Weights of a small GPT-style language model, trained from scratch on English Wikipedia.
Size: 12 layers, width 128, 2 heads of 64 (1 for keys and values), MLP 320 SwiGLU, vocabulary 19644, 7.12M parameters.
Architecture: RMSNorm before each block, rotary positions, no biases in attention or MLP, untied embeddings, normalized queries and keys.
Each number is 128 + 24 x the weight over the matrix's rms, rounded and kept within 0 to 255. Layers, rows and columns count from 0. Numbers have three digits each.

# layer 9 MLP up, 320x128, rms 0.143, rows 176-192, columns 0-127
150149129129122160125107107132123143147168133114145147106134135120107108153142112082181157110141151125164146142171134103145135073098173112115150167118140144156108151146131151124157162143143129106119121078143077123102114147075125166103163112111091111145125104136155136127155107160113096110143145110124097121108119119119160131133116071129145126111157157087164100136135141144117135133140
124131160113107156123062156132139142159167107127112116145122118132130125146184136118165138183106137107119101156126137118176172151107144103112127108092108124117151126107162139105126149157089142111084163120166152134126145122111143155145126072121131109152064119160099143179129160145112124132125105135080098152119098128132122097137119160135142169086091145139129139140146153135105132136163
113130132117138120100070101103096083129140160142101168162083090099135126143149118102128129179161116119138173164146110123140126115131118099169126152133164143109129142127112117103128131110115116101092125138120136107147118133125115129118137125119110142158106096135135168118135117165129121161102114115141089132095136100128130142141113135134099127141153117144105146141108102142098097142127
135160143134165125137100161149176120125167127079129128105148160097127143122125135156105132109099135102107132149158099117150145105108148130078119117101137128109114100121161096092100160129130109143168152166116119114137164123151155139132183156121136125104177166156078160151126174130133133140148117183084129140149117123153153186104098124156127181147073100125141135115176099058117130139144
166116155180135149137136129139200128122085087171119141112126144157101108085129128130146117101121124114113155176131141097149117110135121141129125138120138138129117139128130140142101093162146093178127123074130131154106109094121165120127102150110093147116121128142114125183115124130173111137150105131122105139130140144143116094114112160126106167133157124138140116133154137161132123117142
125048116119089101117134145129112108162117108137113131131169166189151169144130117150150149164129130135132140124107095070151070104122133158139105135119113107179136165153102146140097133142099119152113135140138144170122143128164101129128087161130140149089148137167141141126109138143149142106136157121100112106118130162175125153132121108109095130113086133128101143100111120197112131133108
138136110153141144126077089113152125144136121086117130114161146128124153183123101122125128091139145101117116064188175132106159093112156128087127117195165133080145133098082121106124188118063123107076145135132088128111105149162103108159120116142129172136095132153092133141077124158114104128117142105137144085107117104136148132105145161144091146151147153126136149109117121117079110139118
087136122121171126103092080125100128151122125140121163113097150108122144125103113116151127119125113101098098138075118148123105118151128182094111107117128099089139130146163139124143089127148119106134131117135091127094151117119154161126162118119147114161135128145130111163184112173129129174132122154133124074195145113126157135113162162126097132177146125128127127173130114123124129118185
158140087090119141136119131152143095139071116123089148139076115102146148131149138123112155097128157116106151136082114132119108129135107173089122118137142150095147147125101120190115140130117128102097112117133126136183084130147148150119101140111099104138130139168121081107103136191188156102137136104160138114093114158149119153144130138135131124098150113121093120138083121133137091128130
113099132116112140158116134133144116109140125122107151124110186101185159138143097161104122121099131134144100116116132148094150122180100126157119140093139164104155102079105122118148120105089131115117135079126110088158140102133132120104160156123112128129155112143110117128117095140191128116122158118128155121122095139096145109087117125144170145114136172133133089093169129180093080148134
071104122114136152136143139142143123124156171101179086060156139144141098170126118105135118127156119154171150127134166128156134124131142121110131157100151120129121080126092156098137153174154101125155118125136139149130105098096118134138125106123134090135153117107089149132071127137088121078149135129124150154113136127150160094137137123156136106074097105113131090121120112135096141116106
134105175084180121121156132104158153099112119109137145127124115123157112139121121092143114159102158121133119093145146140138136111190170081167119145161120135100146131121111088137118158118115146109133126104175137118130125167128112103111145114128102122108123123154156108149121136116095103155153182115136100095118078168116162112127137115114127120105169130111103097116140093141096145128142
156123110139115173122163127159117122120102123155111106133145145156131114134125147136103114138117081123091120133091122137135109146153157097118111127096156121122162152094152123113139161186118150140143113099133175119170101153158142119159134126167135145112118087155117139103134112125112081111095107089088147173114186131136147143145128128111111107133174145157124141173140143151142126128158
167116139156135094113135159161138128131126144138108110118130122118127116147110135101152145092147157109126130126170120109128118100153162127102106115090130134131150160070108152092141127089130156118151166152135158096152099156142125134101133177132147120108104135097105123120118109097091194105149069125146132110126122130158103106124139106140145139124127160129103125148155120113196130117163
123110153108113083104104135172127136109136111143118124109119073187118117065106145193170111129094117118086114115142142077174157138180179188141097097143122100099088093130104166146134154103123118175109110164122069141162126146108128163151170099128078117112105104103091133144125143167147106119158102141158152080118075179123102106122100135109174151092118111114155123135120145132148102117083
143107137134103128139141118134125144126127135098128101108121101127108104144129129118136175107126140112088140123098145096087131136145124119133155103167113145118196157130122135132130145149079127148135125120133153109102140172104112102128115161083130139087120143136133123101118114139094150121129120119132134150141160109102099123114145149131185138128097160135137134172133142079175119115112
112139154130122163086108120106128115125135105140110143145138185131093125151142118130145091159176131131113134111106170083133096159134131129128109106140151160090109113087168167148116124134117123131146137124113086126119139129136170131143152073100112125144157127095088146171131105170112160114133116141122105141119117127131142145094155112100162126114160113121142108116093093159140130120133
# layer 9 MLP down (transposed), 320x128, rms 0.14, rows 176-192, columns 0-127
125132108177106087123151105098131084127139112120162129161117147096143179109149139128138212137094136128140128134151085119111128142105085112135145114118095124109162123126153085151118139150136119118095135129139139119131128164174154128153120142148120149120160136099107115112122135147098121133158134131158124144130112100122101087112142171139109140124128145057104096136086121121125112138186
096151110092104140104132137137118101137138153168129121100186135134141141171167117141141062130149140129119096185090172131098195139147132127106129113125155127119164115162159136103129121123129075154161099158091175141136133155148128128157144134094107192098134131136140145117107117153091148134127090132132125102133131125147138146115102135187121150129138134126147102154131118150143150081147
121122107153140155109162105162136176144126102101122126156115146111096095136144152132130166117106077118121142116110123156170128122115081118158122125135169156110153193162126125142114135144120118146171137142122173153125107109152126111127096171140128115128112128130130139133108110112118114097154146121133116121100129134158085169145148110122110106158099156163092129098105106141165119142164
171133110124127157103120128131163138119131100142146118140152098146121113152172164106180126140116100166115130158095105120119135140118147107139136176157120135150115104127154134150106122109090125083146112148130085130130102097188146119151145121146154121091116120148089159095162125127135111171174112142109097107151116176150114113118090061140110111128137141140171188131130157159145105088068
124112111153128160135124139129141150149135142137125124126153120091094118090150095125110159113093126126136096109096129117132133126127095130175106136129133134124115138084097189100108139138109128167122096123101134076100167121125080164148129146159136110117085120114138143123156092137137160119087154096135149128106137103068178145127161149136122133095164120151112121162130120124104119066151
125095051127120140131145105124112191159102121127148163157078143143145118137109145148092095151153141122127158112135109132127140130141145132126111187131129142126107152099111130169142156124171120106158130071118160165133124164082113148126132099096132154170162157171149105131136109141117122088129125096158133162120152113153166136109087090139123088104110162132111136142149135118101121140125
093135114110064096122123105130139135121088125100116126073162099119111114151136162154141225113123122129136114129128148129115108117152125126115110132101106128155145123131138067121121154144117115083160073132130168065113164147101176101133145132124098105125163105132090105188102088166122174122100137159146114128154145093063163133103131137116139149161116136182180111125125115133145152184137
128143130056111136176120125132127127125172134106111116130107105113131111161113139130089146148119126133106124157148137129165140154148132073083105123123074164105152146160117133111136140143110112158142168150116117121092097129108114144154080116116147148131090103132160135122077131123122140105058184111109108119140124098161104121138122107131175102135105093198143116108140148128106114157141
110132122132135132119120140080096108094112120143132115148114152126186126079101125124139095173101126102093135149093152111139152094099144132154127092086101135123139113151124118129079134141109128111148129067139111130106121112124116166146153089115172084162154134115101151134119146121129143157130155113151137119155140125143142127113149143108134147121120116155131144164116091094126135216071
143143137140139112127108131114104107130148164096157114136108155171145132146126117127127137110088149116127151125152140103121119136069184102185166154122163157140114130080093119110128143163127124143142147156098123069151132091155129109129108118117128104125116128144147110139121131107110119138130124171151126111149121074109141142071106105110114128125150143113083120088117145107130164204134
145158122106114187123126155088089132172129095156159122127164137178110102138111160140108105119079101122116126122147174119093108108133141128097059113152138120114149082107161107124090154139137120148132159134145143196105089122128130100135082127133141116115104159111096121074127152131163174117158140135109139144091122149161162152139116136144147097129150153179178110092109120110131121158112
140101074138147107129167144162152117121121146126166106138120138143087137136097166135107125095151124114140174135131125093130152124112086151135134113096127131114071107117118153141158147150131119138150105150105116141129159101115164140154145144163173150146146101113115104143115122123127145126130115128180137133141176115125120149115131131132120101141108079127128147145106167134125127109144
140167122152114116133109139138127127100092127105106119119140088141154106101133131111127020097150114126104129138121150111120125119139140129143092092148126130153135149128107126113122131160128140123167119109154123170112140102143156115113145137126096128093108093136119090157092113134154098144169142123106157142132135117176116137105129142153129156145140105089127159155121117097127127170137
140109134136141165094149137140136123080110139105162132116120121124136132120133106139132100115152110124145122103078144127128119153089126122132119134127106131130150100156122149133116142090143129107101089083145112188086120153161132146131122116121105106108138157147074097132097128099157124197125140070137094122090143096107093092143115123152138162106152133096110149135080118146112171116114
164144136134153177098148098186177100094121099176150098132134111141160136139101126128136130134116123123078110178152122106101161095093105130100128132159151090106135114156098151134095181089145117100124130101107123131101128144131126100139103125098102119137145122126135114085139098146137102104156135138121104080092134109076160131130073127134153124123137132246086137125164137121133112112136
116100139163147095143116130128115139112114170138130130173153119139123133088119108126115083142179124130125119135124085127157128141126119102136127150137146106161104114136119114150101106153157118113138103131130127188165089099119164173129129152153145112135126113153106145132155119166157099132093170152152132109108116139186153153156081112103098112117153106130121123098112127159111140147082
136146142148092154124151114133181151158100111124117118102129086112134150103191137139129078099108112129112153130124129154147165146183067141102150109132148137112148124113134157146127107129122142139125126104149115143151115152161090136096153109148152134108106173103157154138107112102130134147111103137122127096134156120095169142132143098128155148168104122093114137105156117141146147113111
# layer 9 MLP gate, 320x128, rms 0.144, rows 177-193, columns 0-127
162114109106136134147127109176164084140079121146119089086124121105099092110114112110151154127124143110129174125132141134135109093154110186134116087136156150153122103094077116104136115142142112158138130129136152127141079161128148089171129151112139109126111128101142149076115140112119122138122105149134152139095136150131151138135142146172117087116092133112096120162107142140136110102132
125142157078123133193061164115129138141120143133132122098113100122139115131145098115123098112167169127174125132204146123146152150151166160129157163100146107136115141113149121081107113126142110152102114091138133146157119164131193143125116118114106096134131145112136146121126153155131090101129154116129119163119108165152159086147105095155113132045149123144147137125128119169116102116115
126101110138134163133115137196085129140160096115097131107116132121087122088144156149124143142132139120142096152114098083182103120137139166142127111145151119139147130084166176150127142120153102151130123116126178143139086106096106119114136107104116157184093140105145130112128153137137143123119109141124150180101128094156147095138166129098139123136142078125154124125089204104143115108108
144140108106146139103123127136115137163148121097125111105077142159111118147140142135144157132155122110106133117087121124117109113132167104129116132116090131129091175161135127146164116131112155117139096139141170163126103117126143163166111140131133117131128171104125149140137094165144107129127156107153173125086124113137111119135122179127183109122174169143157141143135123135118160141120
120103126092131172133106129132148108145129118165107139155125150135150096134118122114186125146149147136138154164133117137133168113131135120107126180145101156103148150138099111150130125115148103113125128145093144120113114159149208111135131099125128121116137173144136094178100148153128109104133148133148084128117153139131132156129133103083116089096143174149150140128111164139110149118166
123151112102159123126068127144105133161100089127126153128112120095095104104141158115092127157070100122147064179110105106181186126118142171141112110128113162110152122082142122117151107124098127152130113131144136202151121137151127159140116073137080146146099130099146152127107110089107135129131175125106167131147109121179113104118141138161130118129138104092132131150123144136145151063133
118167136131082150146078135133089079116123163091133085134133098143096139130111141108116116152142116126119114100186141149086113142100135133157061142118207099114141129095127101108158153189117152084116126118155109141113145136179099101152104094112116145088107147136123146047103134090121121105135178107118169150130168155153157127105142115121175127094152092111147128110127119139108097075108
144110116101133134120182101130122114140090149136156088140113122123142159125099092141119125076137143078094064141127151166126150133119092141150108119158112108082108082155157157166132129103087107111124136083132118116152127151096110077141118150114134108102097138125129115117093105139096127084144170088112157096196190130127122122140125144150131097070153164105172163154134111145118110116136
107148116121081118155105122124115131149098110121132132158149115135117100140090098120133135144139155101152109105099109109165129146105069163147078132135096098094121093131100095106142132118138088133125166108113186143093128138156158120151124138156120127125132151143105102098131121170098115054093131207124121142145152167131126122106134104135134140128186133097125129127093151147126130156083
152121130093083131113128143124117151136159123122129161130127087139102143072149116133133156109106153096088116128119144119149110129107144132136109131154142141125159139114145136157132126134117110156076120116132102135151102144171168094108128101125127134103109166120157123103148152153135124123148151142123156115119113133136133131145131154105187159113103115148135119166108114101183098099115
118198169115114155104081151107126112080144152146117128142139086105147110096145097076159156165097156129120131120179155110162133135140128137148126131167126124140122134110144129111153105129090144142058121118156171155129105163122108142103130060100110124104118143117092145147133170126114150142125172098100130143131076171125154118150097143113158175111160138152141121103151136128095106099121
114137148144135091131148136127092139118134168123147083128108103149131133099096156117098147149158156135110140118101132164129158130097141112150155105179091088160079104144146145151137155103089137123152122128131154113136137144124111112151164115138168168096131107113125115100112091109077144125151141122133161171173141141127138125119149141128120082087099130115138146124158163171102122143134
127214133148110151146124119097057067148146126080122138135108136123083073167122158141140157135110119076163124119151147118131113136098112134126137124140137144138098131155137136109150103125120114141129111091079168122124150135175124080171122115080144108136133116123100099167134132143144124122126151113151115138103153129132142132120108148127117156113156143128153169147112135113128105134122
119109136128110198143131157155152115110136125141137117141143109174133105144082159161209113162098159119055083142142142068169111101129120153145089124121123093144082097109145139108131120136155120122112098070114138127164091135127129155124157082130115115110135093078107109129111067133124110069134103174111135130112126173148149123139071138117137126110154143144172140134139150135148167145120
105161111153148139093165102127146143130145155120159128149125138195114100115081113123131111125071079122147093088121118151164149132103114083170130150126093142126123154116152096159143109141124144120145065156148118106108117111133111124170148113176147124131136124100132119141126112118107116118123179158101146139149132157114159114117165118117097097133148100117147123146128093175102146109099
131128140136155146100123146160128101104106117118150104106106104116071145114104145140112126123120126173122118100087138116137170130129170149073094135149113145102151156148165116141129167108182151148118117153126100119140124134121172134128090120133146109155132149146160086121124165150137123116126141108140144135115122104098096130123128097138102104171131150135161121135092098103141146090143
134130125124136140157117126121137054115136118148154111125151149129115100193116151078128128149121150108099120104215135140129146138132130142137142121107162112151128122150106124131176140095165149148129139137121115135075094136151102127121143151109181118126116147080152088128136133147114166067143125139147138154128114173120152123132141119118132146153129135149096115119142132087142117079100